Weights of a small GPT-style language model, trained from scratch on English Wikipedia.
Architecture: RMSNorm before each block, normalized queries and keys, local attention windows, value embeddings, hashed n-gram embeddings, skips across layers.
Each number is 128 + 32 x the weight over its row's rms, rounded and kept within 0 to 255. Layers, rows and columns count from 0. The size above them is the row's rms in percent of the matrix's.

# layer 5 MLP down (transposed), 256x64, rms 0.226, rows 88-140, columns 0-63
size [104  83  96  85  90 107 108 102  95  90  81  96  93 108 107  96 100 106  95 115  96  94  99 109 103  96  99  90 106 126  89  95 104  84 106  85  88 112 100  88  89 107 115  92 112  90 103  89  89 108  99  80  92]
[[ 98 101 142 205 122  72 141 112 118 137 151 103 147 141 106 138 108 127  59 129 176 134 110 100 128 201 101  83 163  99 126  83 104  97  97 121 151 114 111  74 138 106 109 105 118 136  77 131  75 107  88 123 134 120 180 138 175  73 163 192 144  87 126 123]
 [128 129  85 125 138  99 198  92 112 125 133 163  90 113 109 107 156 129  92 119 153 158 103 142 165 122 133 136 140  88 122 105  74 146 184 120  75 153 125  72 100  66 120 133 125 101 148 157 211  41  81 157 103 135 162 109 131 115 141 104 153 149  84  96]
 [165 170 130 114  96  88 153 173  85  81  83  99  57 187 130 110 109 163  86 132  76 116 156 132 127 124  97 102 167 162 139  96  98 178  81  81  79 138 139  81 139 159  97 129 139 137 140 102 147 160 142  98 104 122  97 142 119 163 166 160  64 128 113 157]
 [161 112 150 106 147 170 145 156  65  94 109 157 157 111 139 153 106 101 140 144 117 199 188 151 164 110 156 112 118 183 136 126 123 184  83  96 178 116 166 113 144 162 137 181 163 154 122 201 126 151 118 130 127 131  59 123 166  96 111 143 130 171 176 152]
 [ 91 159  99 179 103 169  96 174  51  96 160 147 164 137 120 116 106  61 186 170 139 142 163 116 115 135 112 154 172 124 123 131  82 118  92 136 145 135 158 119 125 159 174 173  92  84 136 110 128 112 125 150 145 116 156 126 175 207 172 137 149 119 120  75]
 [127 136  75 149 157 187 116 123  93 100 115  98 145 154 148 150 156 194 173 107 121 149 126 153  86  90 105 135  70 140 125 127 139 179 132 140  97  99 150 124 146 122  98 177 202  94 124 106 147 114 123  58  54 125 134 122 177 143 112  92 179  76 117 123]
 [167 170 180 116 136  97 124 175 156  56 138 144 152  77 148  99 117 151 116 134 125  61 147 114 125 103 140 116 158  64 112  94 125  87  54 112 115 115 141 107  56 132 146 158 161 164  89 139 109 150 164 120 134 208 156 129 154 109 132 173 150 117 142 118]
 [ 79 105 167 104 115 100 119 169 162  84  81 114 147  82 123 141 123 132 116  66 132 118 143 163 120 149 160 141 174  76  75  96 136 126 116  91 107 123 180 148 154 192 182  84 129  99 107 112 133 104 134 148 154 106 139 112  91 170 128  48 173 163  85 132]
 [ 48 116 116 119 180 131  92 185 164 194  73 150 146 148  89 174 155 148  95 106 185  89 136 130 111 212 146 139 129 116 113 123 111  85 128 103 128 118 106 135 113 181 187 111 105 133 146 101 146  81 104 170 112  80 125 104 111 127 145 122 126 160 120  98]
 [169 128 119 137 190  99 142 126 159 156 149 173 192 115  78 117 121 142 174 104 120 132 223  73 108 128 135 122 104 118 153 142 105 125 219 137 159 188 125  71  72 119 128 167 128 147  67 145 128 127 126 124 127 106 110 144 165 122 126 106 132 129 160 157]
 [179  95  55  89 114  95 194  87  99 162 123 156 157 118  95 123 118 144 126 150 145 119 150 133  93  93 161 178 126 123 104 167 112 154 145 116 106 151  91  95 117 131 115 113  75  66 162 135 107  91  67  93  91 187 166 153 106 182 105 122 135 164 102 138]
 [111 124  53 173 134 110 102  81 116 113 162 106 187  83 165 170 146  76 132 153 145  99 129 133 101  99 152 127 158 106 101 142 162 139  82 117 194 123 127 121 132 178 141 188  96 129 136 107 109 135 137 172 153  94  70 120 203 140 134 142  84 170 120 161]
 [145  77 147 183 124  74 114 152 145 188  68 137 200 127 108 106 121 111 106 157 152  97  82 122 139 151 170 167 164 147  87 139  86 142  73 124 139 160 101 163 186 154 107 203 118  74 132 155 171 136 117 147 136 107  85 113 130 151 117 146 138 110 124 155]
 [ 95 116  80 113  84 105 105 165 125 110 140 147 108  95 129 142 117 125 162 147 159 154 181 129  90 187 129  97 139 127  62 145 193 148  77 138 163 132 137 213 129 156 171  93  85 103 112 114 161 143 105 117 112 125 124 121 180  89 162 179 158 103 191 119]
 [ 89 135 124 138  74 157 120  97 132 149 149  98  90 135 104 133 142 163 100 107 141 143 119 102 110 175 103  50  95 123 130 127 103 117 137 117 179 120  65 174 125 135 100  87 179 133 147 157 151 135  99 188 179  73 153 167 117  50 150 179 164 110 152 157]
 [135 123  49 112 112 118 122 152 159  99  96  40 148 126 127 173 130 148 138  91  53 126 144 138 186 119 102 125 110 136  95 159 127 120 151  87 129 130 110  93 181 155 121  77 176 127 151 169 217 165 182 130 126 145 129 120  82 153 120 127 130 129 107 138]
 [141 145 187  89  91 122 125  91 108  88 155 136  85 125 118 121 131 128 165 100 180 120 206 128 137 150 133 163  64 151 118 128 146 117  60 215 106 133 158 158  92 141 109 140 159 117 184 122 152 145 145 151 138 111 145 185 115 150 107  86 171  73 149 128]
 [124 107 145 111  93 116 134 114 144 148 128 210 125  80 146 177 125 146 137 167 105 144  88 144  98 117 138 147 154  69 143 129  95 101 149 135 122 159 155 175 144  78 114 165 169 104 115  78 136 158 129 151 134 129 123  96  35  75  75 152 134  86 132  56]
 [108 128  95  97 152 139  50 110 142 120 153 190 122  47 193  78  93  94 171 173 107  98  65 148 120 132  99 144 146 156 122 132 148 116  99 161 115 128 114 126 167 140 101 102  87  79 144 124 177 145  94 115 103 165 128 134 141 148 158 113 128 115 187  84]
 [197 112  67 135 135 133 115 125 131 100 114 115 147 104 125 173 115 113 174 129 128 144 143 127 127 172 113  92 122 182  80  30 160 169  66  98 169 125  98 153 143 121 106 142  85 139 120 119  96 150 171 132 128 125 102 131 199 134 147 136 135 108  43 119]
 [159 131  94 149 110 181 128 133 126 179 109 121 149 160  52 134 113 136 127  87 129  92 199 104 167 167 162 161 143  80 116 156 135 127 156 139 114  70  77 195 129 129  96  83 119 135  93 139 142 133 143 162 145 107 151 118  73 185 137 108 123 126 195 165]
 [120 176 105 147 110 113 157 133 129  99 105 164  69  90 151 109  92 155  78 133 166 131 141 147  95 112 100 133 141  62  58 105 122 112  86 127 127 123 198 183 171 127 135 139 144 128 142 122 111 153 164  46 150 122 106 124 123  55 115 138 105  73 154 162]
 [130 165 164 108 152 110 146 137 148 147 149 170 159 177 111 111  83 123 158 106 118  85 151 117  89 161 157  99 115 135 165 110 144 149  69 117 184 137 114 144 164 207  87 163 141 209  90 188  89 124 152 103 136 131 140 119 136 187 127 164 118 146 160  78]
 [ 80  97  56 128 147 123 109 123 150 125 150 127  99  76  97  59  98 115 112 193 125 114 105 146 144 126 103 141  82 149 160 131  99  66 124 112 120 120 116  74 101 169 102 182 115 127 144  95 167 147 156  73 111 173 190 153 131 127 161  94 139 151 128 190]
 [113 134  77 145 156 113 151 123 105 186  67  89 123 164 116 138 129 116  77 128 123  78 104 122 128 167 111  68 153 114  76 149 135 162 172  58 160 143 141 129  86 134 177  67 171 106 138 107 120 126 100 108 187 115 133 135 117  51  88 140 164 121 104 135]
 [139 188 144 170  82 148 194 151  89 143 149 165 135 145 122  59  98  78  68 137 130 118 121 146 119 141 135 104 163 153 122  97 114  88 131  65 102 137 143 202  97  80 147 180 150 143 166 113 147  91 124 139 108 141 131 169 122 143 175 113 180  98 116 152]
 [158 120 101 132 168 119 101 128 173 130  92 110 124 104 154 169  79  84  63 134  73 147 134 114 200 171 130 144 188  71 165 161 129 124 172  88 144 116 125 169 137 136 130 105 157 137  99  63 134  94 115 163 165  55 100  99 125 146 164 128 151 102 114 124]
 [165 126 180 119 119 129  80  93  96 120 174 171  97 152 174 153 192 146 152 165 128 104  97 150 106 117 114 146 132 122 104 139 180 128 149 166 133 104  51 246 126 149  78 139 136 130 157 139 157 152 151 121 124 133 138 116  76  97 117 143 100 130 169 117]
 [170 127 106  94 137 137 170 132  92 125 102 183 111  92 104 125  89 137 141 150 143 109  72 102 181 128 100 189 135 125 106 140 103 143 122  91 125 114  65  89  61 174 133  90 129 131 120 153 114 108 151 198 157 168 125 108 179  84 205 109 122 123 128  82]
 [ 41 191  94 170 157 107 136 123 159 155 147 132 128 116 116 115 106 105 160 118 116  76 127  87 208 135 101 132  94 108  70 160  54 131 127  92  85 128 137 148 149 114  99 107 167  75  94 105  68 152 119 158 152 129 137 154 127 124 110 175 133 105 103 138]
 [161 102  73  68 110 138 122 137 110 121 123 170 127 154 139 139 113 110  77  67 167 117 155  68 149 172 145 178 128  91 143 111 124 158 120  73 141 153 126  89 111 164 123 131 115 113  98 143 135 183 119 122  89  94 158 116 111 103 147 164  48 141  44 161]
 [123 138 163 119 161 103 123  95 123 181 158 134  83 110  99 147  73 105 142 160 147 110 115  90 130  52  83 128 145 100 160  89  87  78 155 103 103  86  83  92  93 111  78  99  99 101 163 132 104 166 140 123 190 129  99 141 113  66 172 135 160 161  96 109]
 [132 113 155 115 199  68 107 140 154  95 132 158 147  80 137 162 160 124 119 119 153  80 155  55 143 110 123  86  94  84 154 107 121  74 116 134 114 169  91 114 162 117 141 131 166 147  62 124 145 139 110 125 140 197 160 186 187 167 129 151 163 128 107 151]
 [142 121 140 119 161 126 175 165 112 154 115 126 119  92 139  81 120  98 101 177 168 111  49 150  70 126  59 183 175 153  79 110 110 135 142 137 113 143 140  65 129  96 138  95 122  96 105 110 124 134 120 155  97 108 142 111 141 102 225  89 112 122  89 148]
 [155 173  41 151 178 128 166  60 101 161 166  96 179 103 140  82 126 187  97 141 112 147 157 111 110 105 114 180 140 136 132 150 145 147 121 177 113  65 135 128 163 102 137 162 146  98 116  92 135 138 113 120 155 137 155 127 150 125 128 101 157  66 175  80]
 [177 118 105  77  86 157 121 129  91 107  80 151  77 191 113 106 109 172  76  84 115 150  41 141 105  98 183 147 108 140 143 117  95 110  75 138 120 151 125  66 128 142 138  80 133 126 137 120 131 126 106 110 103 155 126 120 144 115 195 168  83 162 119 154]
 [ 82 167  96 139 110 139 128 123 183 159 113 158 137  97 159 119 160  96 131 141 136 123 186 139 113 141 205 146 206  86 166 159 128 127 177 164 120 111  92 194 106 135 127 120 157 147 129 162 110  86 140 156 113 122 174 116  93  61 106 169 135 139 163  74]
 [112 146 159 160 148 100  97 151 134 126 168 104 133 143 150 103 145 142 186 160 135 147 159 105  89 140  87 151  80 107 115  39 117 102  82 171 134 182 129 141 157 137 105 153  96 138 144  79  72 142 209 136 108 149  87 121  93 100  96 124 105 176 182 135]
 [111 119  69 114 124 119 178 125 138 130 127 129 133 101  95 119  55 161 108 126  89 168 194 136 122 170 104 115 104  54 157 169 151 100  79 205 180 182 134 157  99 141  58 128 121 147 123 138 130 120 131 155 163 118 168 135 112 108 155 138 160 101 169 119]
 [118 101 164  86 147 124 157 158 154 171 158 105 192 132 125 191 207  74 130 136 117 150  62 156 142 117 110 160 150 125 158 136 128 106 133 134 146  87 123 104 154  88 182  70 182 138 103 177 133 121  91 105  51 138 129 130 146 132 125  92 112 131  88 118]
 [155 129 158  77 158 103  94 104  97 123 139 165 160 156 125 108 235 113 140 137 156 124 154 146 142  90 137 120 154 198 126  93 131 129 188 130  67 106  48 146 122  91 122 109 133 135 129 103  99 157 127 109 141 107 181  89 178 126 175 124 109 111  99 163]
 [117 152 158 123 122 122 132 117 160 131 146 115  98 147 149 152 122  86 152 111 142 155 213  60 154  80 149 156 134  96 146 116  95  35 157 136 109 131 132 189 129 172 126 114 139 160  96 116 134 140 147 110 167  82 137 165 107  75  91 201 110  86 157 101]
 [143 123  35 110 174 105 164 109 118 156  78 130 124  68  86 121 181 186  86  55  99 157 186  59 135 118 140 113 141 138 146 154 107 116 159  68  96 147 164 124 130 127 107 119 128 129 114 135 139 126 114 175 157 106 107 116 171 152 137 147  96 133  97 113]
 [ 52 175 184 164 145 173  90 161 132 173  94 111 176 135  62 104 127 147 119 102 123 130 160 179 153 154 159 126 112 102  95 135 146 149 113 174  94 169  68 172 125 165 112  67 130 131 138  78  98  79 110 132 131 142 103 145 156 120 143 162 117  96 136  99]
 [142 157 145 173 112 205 116  53 117 102 127 134 131 167 112  68 126 126 141 134 129  73 125 119 116 158 181  80 148 208 111 126 107 156 136 177 140 168 151 148  74 186  99 130 181 122 113 103 129  98 125  86  73 129 123 117 102 139 118 119  99 103  93  98]
 [113 147 149 140  82  84 131  51 128 144  96 157 140  98 120 133 116 130 177 124 153 135 163 101 158 135 128 132 135  75  60 140  79 128 121 144 164 167 150 166 172 136 142 100  97 146  81 164 118 126 131  61 136 126 169 137  74  63  67 156  80 100 147 150]
 [137 131 140 145 165  64 110 159 111 182  98 130 141 113 151 122  95 193 119 170 135 140  93 151  84 124 121  73 128 141 147 157 126 191 147  84 174 131 131 107 162 104 127 161 104 152 121 117 106 155 121  91  86 114 102  85  94  26 125  98 137 167 154 182]
 [123 143 104 203 126 113 150 122  74 203 150 108 131  90 102 107 162  99 159 146 120 129 118 132 179 107 133  51 144  60 149 128 110  83 114 156 115 178 136 166 122 116  93 109 152 125  70 122 130 148 153 118  90  93 147  49 126 117 123 137  62 119 135 106]
 [166 155  84 124 123 101 104 101  98 117  70 104 216  66 122 117  86 140 150 136  90 106 200  91  79 115 181 186 120 128 143  99 130 146 177  97 110 117 150 154  88  88 100 130 155 135  97  80  85 126 163 123 166 136 105 160 140 159 109 148 125 118 149 121]
 [ 70 111  98 105 148 135 143 136 124 152  67 121 132 119 128 190 121 177 120 155 109 147 114  57 126  99 155 123 155 117 167 137  73 110 111 110  45 181  98 102 139  97 139 151 194 126  98  71 144 120 144  95 106 139 187 152 167 115 123 112 134  95 152 181]
 [150 154  90 154 243 164 112  81 146 144 116 168 109 147 103 127  59 129  93 104 162 166 158 128 168  94 141 130 111 145 128 110 167 156 128 180  84 113 119  87  87  93  73 132  91  91  92 146 159 175 156 144 144 143 138 105 103 146 136 106 106 137 132 159]
 [190 129 133 120 167 149  66 164  32 134 145 192 180 141 145 108 176 173 152  87  95 117 151 170 155 107 137 123 156 160 125 110 167 152 145 106 109 143 124 129 153  86 105 129 153 140 127 169 124 114  85 164  99 152 125 104 165 133 151  98  78 110 101  70]
 [158 113  92 150 132  96 150  85 127 131 140 112 152  98 106 110  87 130  60 136  96 171  79 131 124  99 126 175 170 179  94 124 169 101  78 140 123 105 136  66  82 140  70 109 147 144  75 138 108  96 162 151  98 116 181 128 146 103 116 167 146 133 212 150]]
# layer 5 MLP up, 256x64, rms 0.237, rows 89-140, columns 0-63
size [ 88 103  78  82 104 118 103  97  93  83  86  91 106 104 102  98 109  98 121  96  96  98 112  98 100  95  87 106 120  88 100  99  82 105  83  84 110 102  91  95  99 107  86 105  91  95  99  93  99  90  87  90]
[[109 111 102 138 130 111 195  96  87 150 101 138 156 157 114 222 154 115 106  93 176  85 170 143 161 107 116 127 153  97 118 128 157  98 153 104 125 141 122 125 100  82 152 105  98 129 118  82 135  86 126 111  84  72 106 111 182 131  91  96 124 159  43  96]
 [106 172 108  93 107 123 186 145 110  96 127 160 141 133 138 103  73 182 109  92 176 130 107  99  48 139 121  80  75 158 146 118 134 115 143  99  86 138 136 117 142 135 147 115 153 119 228 116  56 174 146 131 101 171 134  84 147 165 134 108 114 126 105 138]
 [ 86  89 145  61  93 127  95 110 132  84 174 129 110 144  72 105  67 153 103 163 160 149 137 150 106 169 157 110 101 100 127 210 178  81 172 139 156 115 115 119 102 145 130 127 130 161 167 167 144 188 183 115 123 126 101 162 147 106 116 155 137 115 119  77]
 [ 81  71  89  72 108 139 191 110 100 155 113 169 117 150 130  60 138  90 165 164 152 100 126 109 152 120 152 109 172 156 167 116 188  94  94 133 165 134 138  74 148  69 106 131 116 101 122 105 109 131  91 154  79 112 193 140 125 150 159 101  97  96 131 145]
 [129 150 123 120 123 102 154  87 124 153  91 118 158 141 137 171 179 133 196 127 150 142  87 162 120 108 141 136  65  79 141 103 135 120 116 136  56 147  93 166  87 105 121 100 162 166 149  96  67 191 185 129  86 121 184 100  81 150  85 138 140 109 100 133]
 [119 115 138 131  60 112 149  83 115 118 110 108 132 140 155 163  91 174 121  98  89 132 124 239  72 143 115  72  57 161 156 158 109 139 171 172  91  94 119 144  85  98 166 133 102 154 151 135 163 102 136 152 156 127 107 138 105  86 128 104 142 165 138 144]
 [124  96 113 149 128 125 190 178 134 142 123  91  88 167 113 175 161 170 161 147 167  88  68 166 125 100 118  97  66 100 134 129 133 153  94 149 106 142 102  62 149 201 145  78 199 128 160 121 163 129 121 135 125 171  90 124 122 105 132  86  99 121 111 101]
 [ 56  84 127 162 113 109 180 123 100 160  84 111 115  96 172 197 100  84 122 160 151 133 152 153 136 135  88 157 136 121 106 114 164 112 153 153 130  90 106 120 137 180 135  98 151 149 129  90 100 111  94  93 151  50 135 146 219 129 118 136 138  89 114  89]
 [137 190 125  59 129 110 167 136 102 102 113  34 145  96 159  71 142 141  91 186 166 142 117 120 126 129 111 120 150 132  83 145 145 113  72 152 135  98 123  89 136 134 212  76 121 129 195 134 142  99 119 141 137 182 138  99 160 152 123 122 134 140 108 110]
 [119  92 124  88 144 116 132 140 184 221 112  98 142 101 108 123 139 116 121 174 109 156 109 153 107 107  81 161 163 130 187 136 131  94 166 110 136  81 118 110 116 168 161 170  91 140 171 110 205 119 126  71 134  92 164 107 160 147  79 107 141 179 102 110]
 [180  98  99 122 104 133 155 138 130 153 143 132 164 151 183 127  91  84 167 144 139  91 106 142  85 108  80  72 147 158 167 121 162 123 126 164 114 156 192  82 137 166 116 139  93  53 192 125 150 152 108 142 102 145 106 120 147 158 140  87 156 120  49 152]
 [108 111 151 148 125 112 157  96 126 169  98  91 105 120 191 159 138 109 163 165 135 137  47 124 134 127  85 198 161 155 184 158 119 112 106  87 152  97 144 104 151 100 202 155 135 151 135 137 157  90 149  65 109 155 119 123 131 121 104  56 161  90 152 116]
 [121  85 161  81 146 143 152 157 107  76 128 153 107 170 166 138 160 126 183 132 115  81  75 131  80  74 115  84 122 113 191 138 130 164 117  95  74  95  84  79 100  79 135 130 167 143 117 159  95 101  83 128  96 148 107  82 120  76 148 104 105 129 143 101]
 [ 87  67 156  84 135  62 121 122  92 194 172 186 104 161 136 123 114 128 123 114 116 134  94 173 134 116 101 117 117 159 199 148 118 108 140 127 112  73 119 134 111 147  96 140 133  86 170 164 145  99  64 112 150 110 101  59 114  76 131 132  85 164 137 145]
 [ 92 142  85 148 129 150 177  99 168 180  64  86 140 104 162 208 130 110 116 114 116 140 135  98 149  84  85 105 160 116 153 104 106 115 133 133  99  80 151 151 147  85 118 104 137  95 167 182 167 118 133 129  86 154 147  73 118 133  69 107 116 168 117  67]
 [ 93 136 160 147 108 157 113  98  78 173 116 134 137  90 207 158 143 103 147 156 104 140 167 141 159 112  83  95 129  75 164 105 109 127 129 126 107  84 149 103  85 155 109  75 218 149 161 171 122 143  74 166 134 127 142 115  95 117  77 103 137 138 154 178]
 [109  73 135 133 124 122 131  94  71  68 112 149 177 168 146 120 134 221 168 124 118 133 112  92  96  91  61 153  57 172 150 101 113 123 128 151 117 133  96 137 137  69 116 146 136 140 151 165  98  90 124 125  62 109 159 115 127 154 119 113 137 161 107  76]
 [ 53 115 115 114 107 139 116 106 138 214 148  70  86 176  91 160 121 173  93 151  93 113 121 143 159  58 139 104 170 122 143 151 152 132 107 136 100  97 115 131  89 190 111  98 138 119 142 167 115 124  82  80  80 165 106 140 146  88 102 137 174 145 144 118]
 [183 161 159 145 106 143 108 133 113 159 148 113  75 100 150 112 139 130 106 144  96  88 108 202 180  44 130 111 147 121  79  95 125 141 123 110 101  94  62  92 151 119 149 103 158  68  88 162 117  80  85 130 116 135 167 136 168 136 150  81 106 135 135 164]
 [116 130  94  94  72 118 149 160 130 158 144 107 131 157  96  83  94 167 122 129 195 102 154 113 124 169 103 166  91 149  85 136  77 160 119 159 108  71 193 168 132 122 186  99 170  95 121 153 100  70 124 147 121 135 131  68 134 121 117  84  67 139 146 141]
 [ 88 158 140 110 105 125 156 156 139 171 163  62 169 175  96 139 145 159 148 102 133  61  89 159 147 110 174 100  65 149 150 120 122 119 125 107 127  79 117 169 119 131 157 164 155 101 160 110 117  47  85 138 100 197 142 130 121 101 151 134 141 187 123 105]
 [110  94 167 125 117 134 102 133 134 136  95 122 114 135 144 158 126 165  84 182 185 108 163 189 129 132 126 104 152  59 135 162 170  98 106 137 111  91 116 138 123 133 193 124 146 131 103 219 135 102 216 125 171 162 136 116 132 141  99 157  96 174 132  86]
 [127  96 167 180  91 111 125  54  90 119 133 162  84 121 185  99 121 109 107 159 140 141 123 152 115 122  99  92 101 155 113  74  74 105 169 120 116 131 127 123 144 163 179 156 130 142 136 186  96 114 114 115 133 204 162 149 101 116  36 122 136 157 135  90]
 [125 110 156 104 100 122 126 119 100 177 101 162 126 184 101 121 116 204 183 162 169 112  75 126 146 161 155 145 111 105 103  99 146 127 148 141 139  86 170 140  92 150 145 131 129 130 156 183 100  89 100 141  84  83 223 142 146 101  85 155 160 121  86 157]
 [105 116 171 161 117 100 135 137 169 171  76 132  99 172 110 158 141 124 113 107 142 158  80 118 121 130  53 152 151 162 167 136 149 128 136 166 119 157 129 141 147 124 116  96 171 163 132 152 163  57  83 139 145 172 234 126 129 110 119 145 122 161 180  81]
 [148 117 152 138 145 167 137  82  45 173  79  91 128  97 157 144 138 125 196 141 111 140  78 113 134 128 147 123 120  58 173 129 113  96 142 128 134 189 136 123 116 149 143  63 101  72 137 162 174 156  99  98 102 130 194 102 127 118 146 104 112 170 113  94]
 [101 173 143  87 130  55 147  95 137 203  67 108  70 160 101 137 136 113  78 100 131 103 150 139 151 121 113  70 170 154 148 148  88 133 163 153 151 145 146 137 114 134 129 133 135 112 128  80 145  90 164  62 114  83 186 167  95 109 134 101 128 170 111 149]
 [127 109 182 101 131 125 126 108  77 142  82 153 138 134 131 203 108 176 157 160 102 100  97  90 152 116 121 102  92  83  82 110 160 128  93 154 112  81  92 158  80 167 163  77  93 154 122  99 112 181 161 143 173 162 142  76 152 122 129  80 111 128 107  82]
 [121 112 162 160 100 113 158  99 123 145 119 100 109 140 114  96  97 135 105 168 213  98  68 172 161 137 152 170  52 151 101 136 101 103 140 102 105 108 163 175 100 141 209 126 116  80 130 155 106 110 113 149 143 155 143  89 172  90  80 133  94 109  94 139]
 [ 92 142 147 198 189 106 123 149 124 140 115 134 116 118 134  95  79 123 113 169 141  60 164 132  80 120 154 146 193 122 137 164 152  53 113 124 113 100 154 124 136 134 183 104 184 127 154 135  94 117 158 145 127  64 119 118 144 137 153 138 115 201  67 118]
 [158 123 117  62 116 152 144 124 119 125 154 177 116 102 138 189 146 111 144 110 150  87 139 108  72  57 135 110 153  99 155  93 138  96 151 121  97 160 109  96 143  62 117  59  99 108 151 175 101 118  87 148 173 154 119 118 142 182 106 136  78 175  77 126]
 [135 127 149 100  90  59 175  86 136 156 141 151 115  94  98 128 101 139  53 151 140 125  90  99 139 142 140 138  77  93 100  83 110  62 186  95 134 112 102 136 179 151 175  86 137 128 143 142 135 146 121 157 158 191 176 148 150  86 157 107 170 146 121 167]
 [136 118 167  76 170 145 129 110  94 138  81 175 104 161 165  89 154 136 110 124 107 146  91 126 165 112 186 166 144 134 115  97 116  80 147 186 148 115  96 145 163 170 134 107 153 122 116 109 120 143 102  73  64 157  92  57 179  90 143  86 109 140 156 177]
 [137 120  91  90 149 153 117 141  93 134 190 118 120 110 118 110 146 208 112 159 107 125 103 103  97 127  64 130 195 105 196 163 175 132 161 159  93 193 128 102 133 109 131 107 134 102 121 114 125 141 148 106 119 157 143  78 131 105  65  57  77 143 107 118]
 [ 98 105 114  96 138 159 119 130 175 120 114 147 106 142 121 182 162 128 154 154 157  96 136 116 149 114  83 116 153  89 123 116  75  72 116 207 163 108  19  92  93 179 112 102  90 115 122  75 103 138  90  87 147 149  85 147 131 156  94 118 126 142 132 129]
 [ 81 117  97  17  94  69 171  96 140 128  89 124 130 170 121 117 140 156 180 102 141 106 144 109 112 131 132  46 108 150 138 138 139 157 145 139 109 169 145 129  92 127 114 176 181 109 169 184 121 132 150  87 112  79 104 140  82 115 146 120 133 140 148 158]
 [123 167 190 133 121 122 132  97 155 176 125 100 113 120 202 111  89 170 137 128 112  96 101 168 143 116 124 171 141 141  83 188 122 160 157  99 119  75 145 100  99 111 116 146 177  85  92 173 159 132  65  98 134 143 141 118 156  57 155 112  81  88  99 142]
 [ 77 135 169 181 121 136  95 121  96 195 167 117 149 167 114  83 173 178 186 126 208 103 120 135 114 124 150 151 143 134 116  97 186 119  91 108  95 104  84 129 153 101  97 100 123 117 150 175 104 130 144 107  67 123 136 138 102 190 131 116 164 136  83 105]
 [ 90 163 148 117  77  82 148  59 105  67 133 144 159 118 121  96  67 141 126 181 178 103 148 113  97 143  77  95 151 174 103 129 133  93 146 137 132 158 137 133 148 163  96 153 144  90 181 115 189  78 151 152 107 168 125  93 171 107 166 145 140 143 167 128]
 [107 153 165 151 133 127 104 115 204 162  82  79  76 143 159 159 132 101 116 151 172 151 153 120 124  97 143  96 139  78  89 150 106 132 128 156 139  97 171 126 102 192 130  93 212 136 149 108  90 139  71  74 108 143 117 135 129  85  97 144 139  96 102  77]
 [ 82  57  87  86 136  83 145 105  95 164 102 115 133 129 150 176  90 152 129 180 163 107 156  92 120 100  98  82 137 108 190 206 121 148 113 127 109 110 132 114  75 142 161 126 178  92 157 136 149 118 119  92 120 108 152  98 140 161 164  84 148 138  89 179]
 [132 102 103  73 109 106 171 142 141 125  89 138 111 122 160 112  98 167  91 111 195 167 140 120 117 111 121 109  71 158 163 130 112 138 105 184 119 105 132 109 145 147 174 139 175 110 153 100  78  69 114 119 160  97 155  69 181 136  88  90 134 163  45 119]
 [134 142 193  72  67 129 109 158 152 118 112  49  82 153 199 133 115 131 112 114 151 147 169  68 115 138 163 173 151 138  88 136 119 112 158 162 130  75 140 146 151 163 154 130 139 148 104 117 147 156 123  88  93 135 174 102  98 151 118 121 151 186 105  71]
 [164 184 107 100 122 112 139 112  76 141 147  84 130 154 161  93 128 165 122 114 124 153  68 152 161 143  97 167 194  96 140 147  76 127  99 164  87 143 101 121 176 148 148 103 152 116 101 112  99 112 134 119  91 142 206  34 122 141 133 107 168 162 159 123]
 [103 148 147  91 127 117 149 100 181 151 183 126 102 149 159 116 126 136  90 114 155 100 142 167 141 140 148 104 130 106 193 136 119 171 159 145  88  54 118 103  70 111 122 134 178  52 208 151 163 126  96 167 145  88 132 150 101 105 165 146 145 174 137 114]
 [131  98 199 182 119 125  81  99 143 145 139 149 127 179 133 134 146 188 113 133 169 118 107 170  78 159 161 102 163 101 142 161 155  53 108 121  85 152 103 130 106  82  97 197 182 101 129  96 123  88  66 131 116 130 143 116 135 114 158 121 103 130 170 102]
 [ 89 139 119  53 135 112 124 149 133 194 114 106  75 112 154 147 155 136 170 149 143  98  85 195 149  97  96 108 137 107 161 147 156 130 199 124 125  80  86  58 166  99 131  97 136 148 112 111 117 152 170  96 111 193 116 135 130 144  66 128 155 132  97 120]
 [ 64 146 101 104 112 100 176 112 129 129  73 143 102 107 174 148  73 121 127 227 127 142 129  96 171 144  54  82 127 141 166 185 107 128  81 151 108 110 117  69 129  88 140 148 153 125 170 121 157 110 102 120 107  88 109 121 127 145 164 119 152 138  99 161]
 [ 99 122 131 168 134  49 112 112 127 192 105 110 156  80 114 116  95 166 101 107  88 146 103 132 139 126 142  90 127 169 134 106  96 136  99 182  88 107 135  93 152 111 134 147 194 112 222 132  92  88 124 170 158 130 118 144 164 137  74 106 158 147 133  77]
 [149 124 133 150 155 102 114 127 166 158  91 112 117 117 109 114  79 153  66 166  99 108 175 120 138  70 104 160 137 127 146 142 186 156 151 150  95  62 149 119  56 127 148  79 128  98  99 113 172 137 191  97 164  91 108 107 191 154 128 126 142 184  98 116]
 [ 67 147 132 139 124 101 189  69 210 144 123  69 148  96 128 141  96 150  90 145 179 157 135 130 135 159 108 108 135 123 114 136 149 106 103 146 136  83 153 142  84 170  93 136 143 169 102 116  27 147 142 143  79 128 121 136  89 132 103 164 138 140 140 178]
 [177 117 156  88 147 164 136  89 101  74 160 138 162 183 109 173 163 103 130 130 144 126 108 118 147 140 106 171  92 120 128 139 171  94 149  89  89 147 155  94  58  73 130  85 162 127 118 188 127  79 182 167  78 130 104  91 153 175 108 135 125  97 131 119]]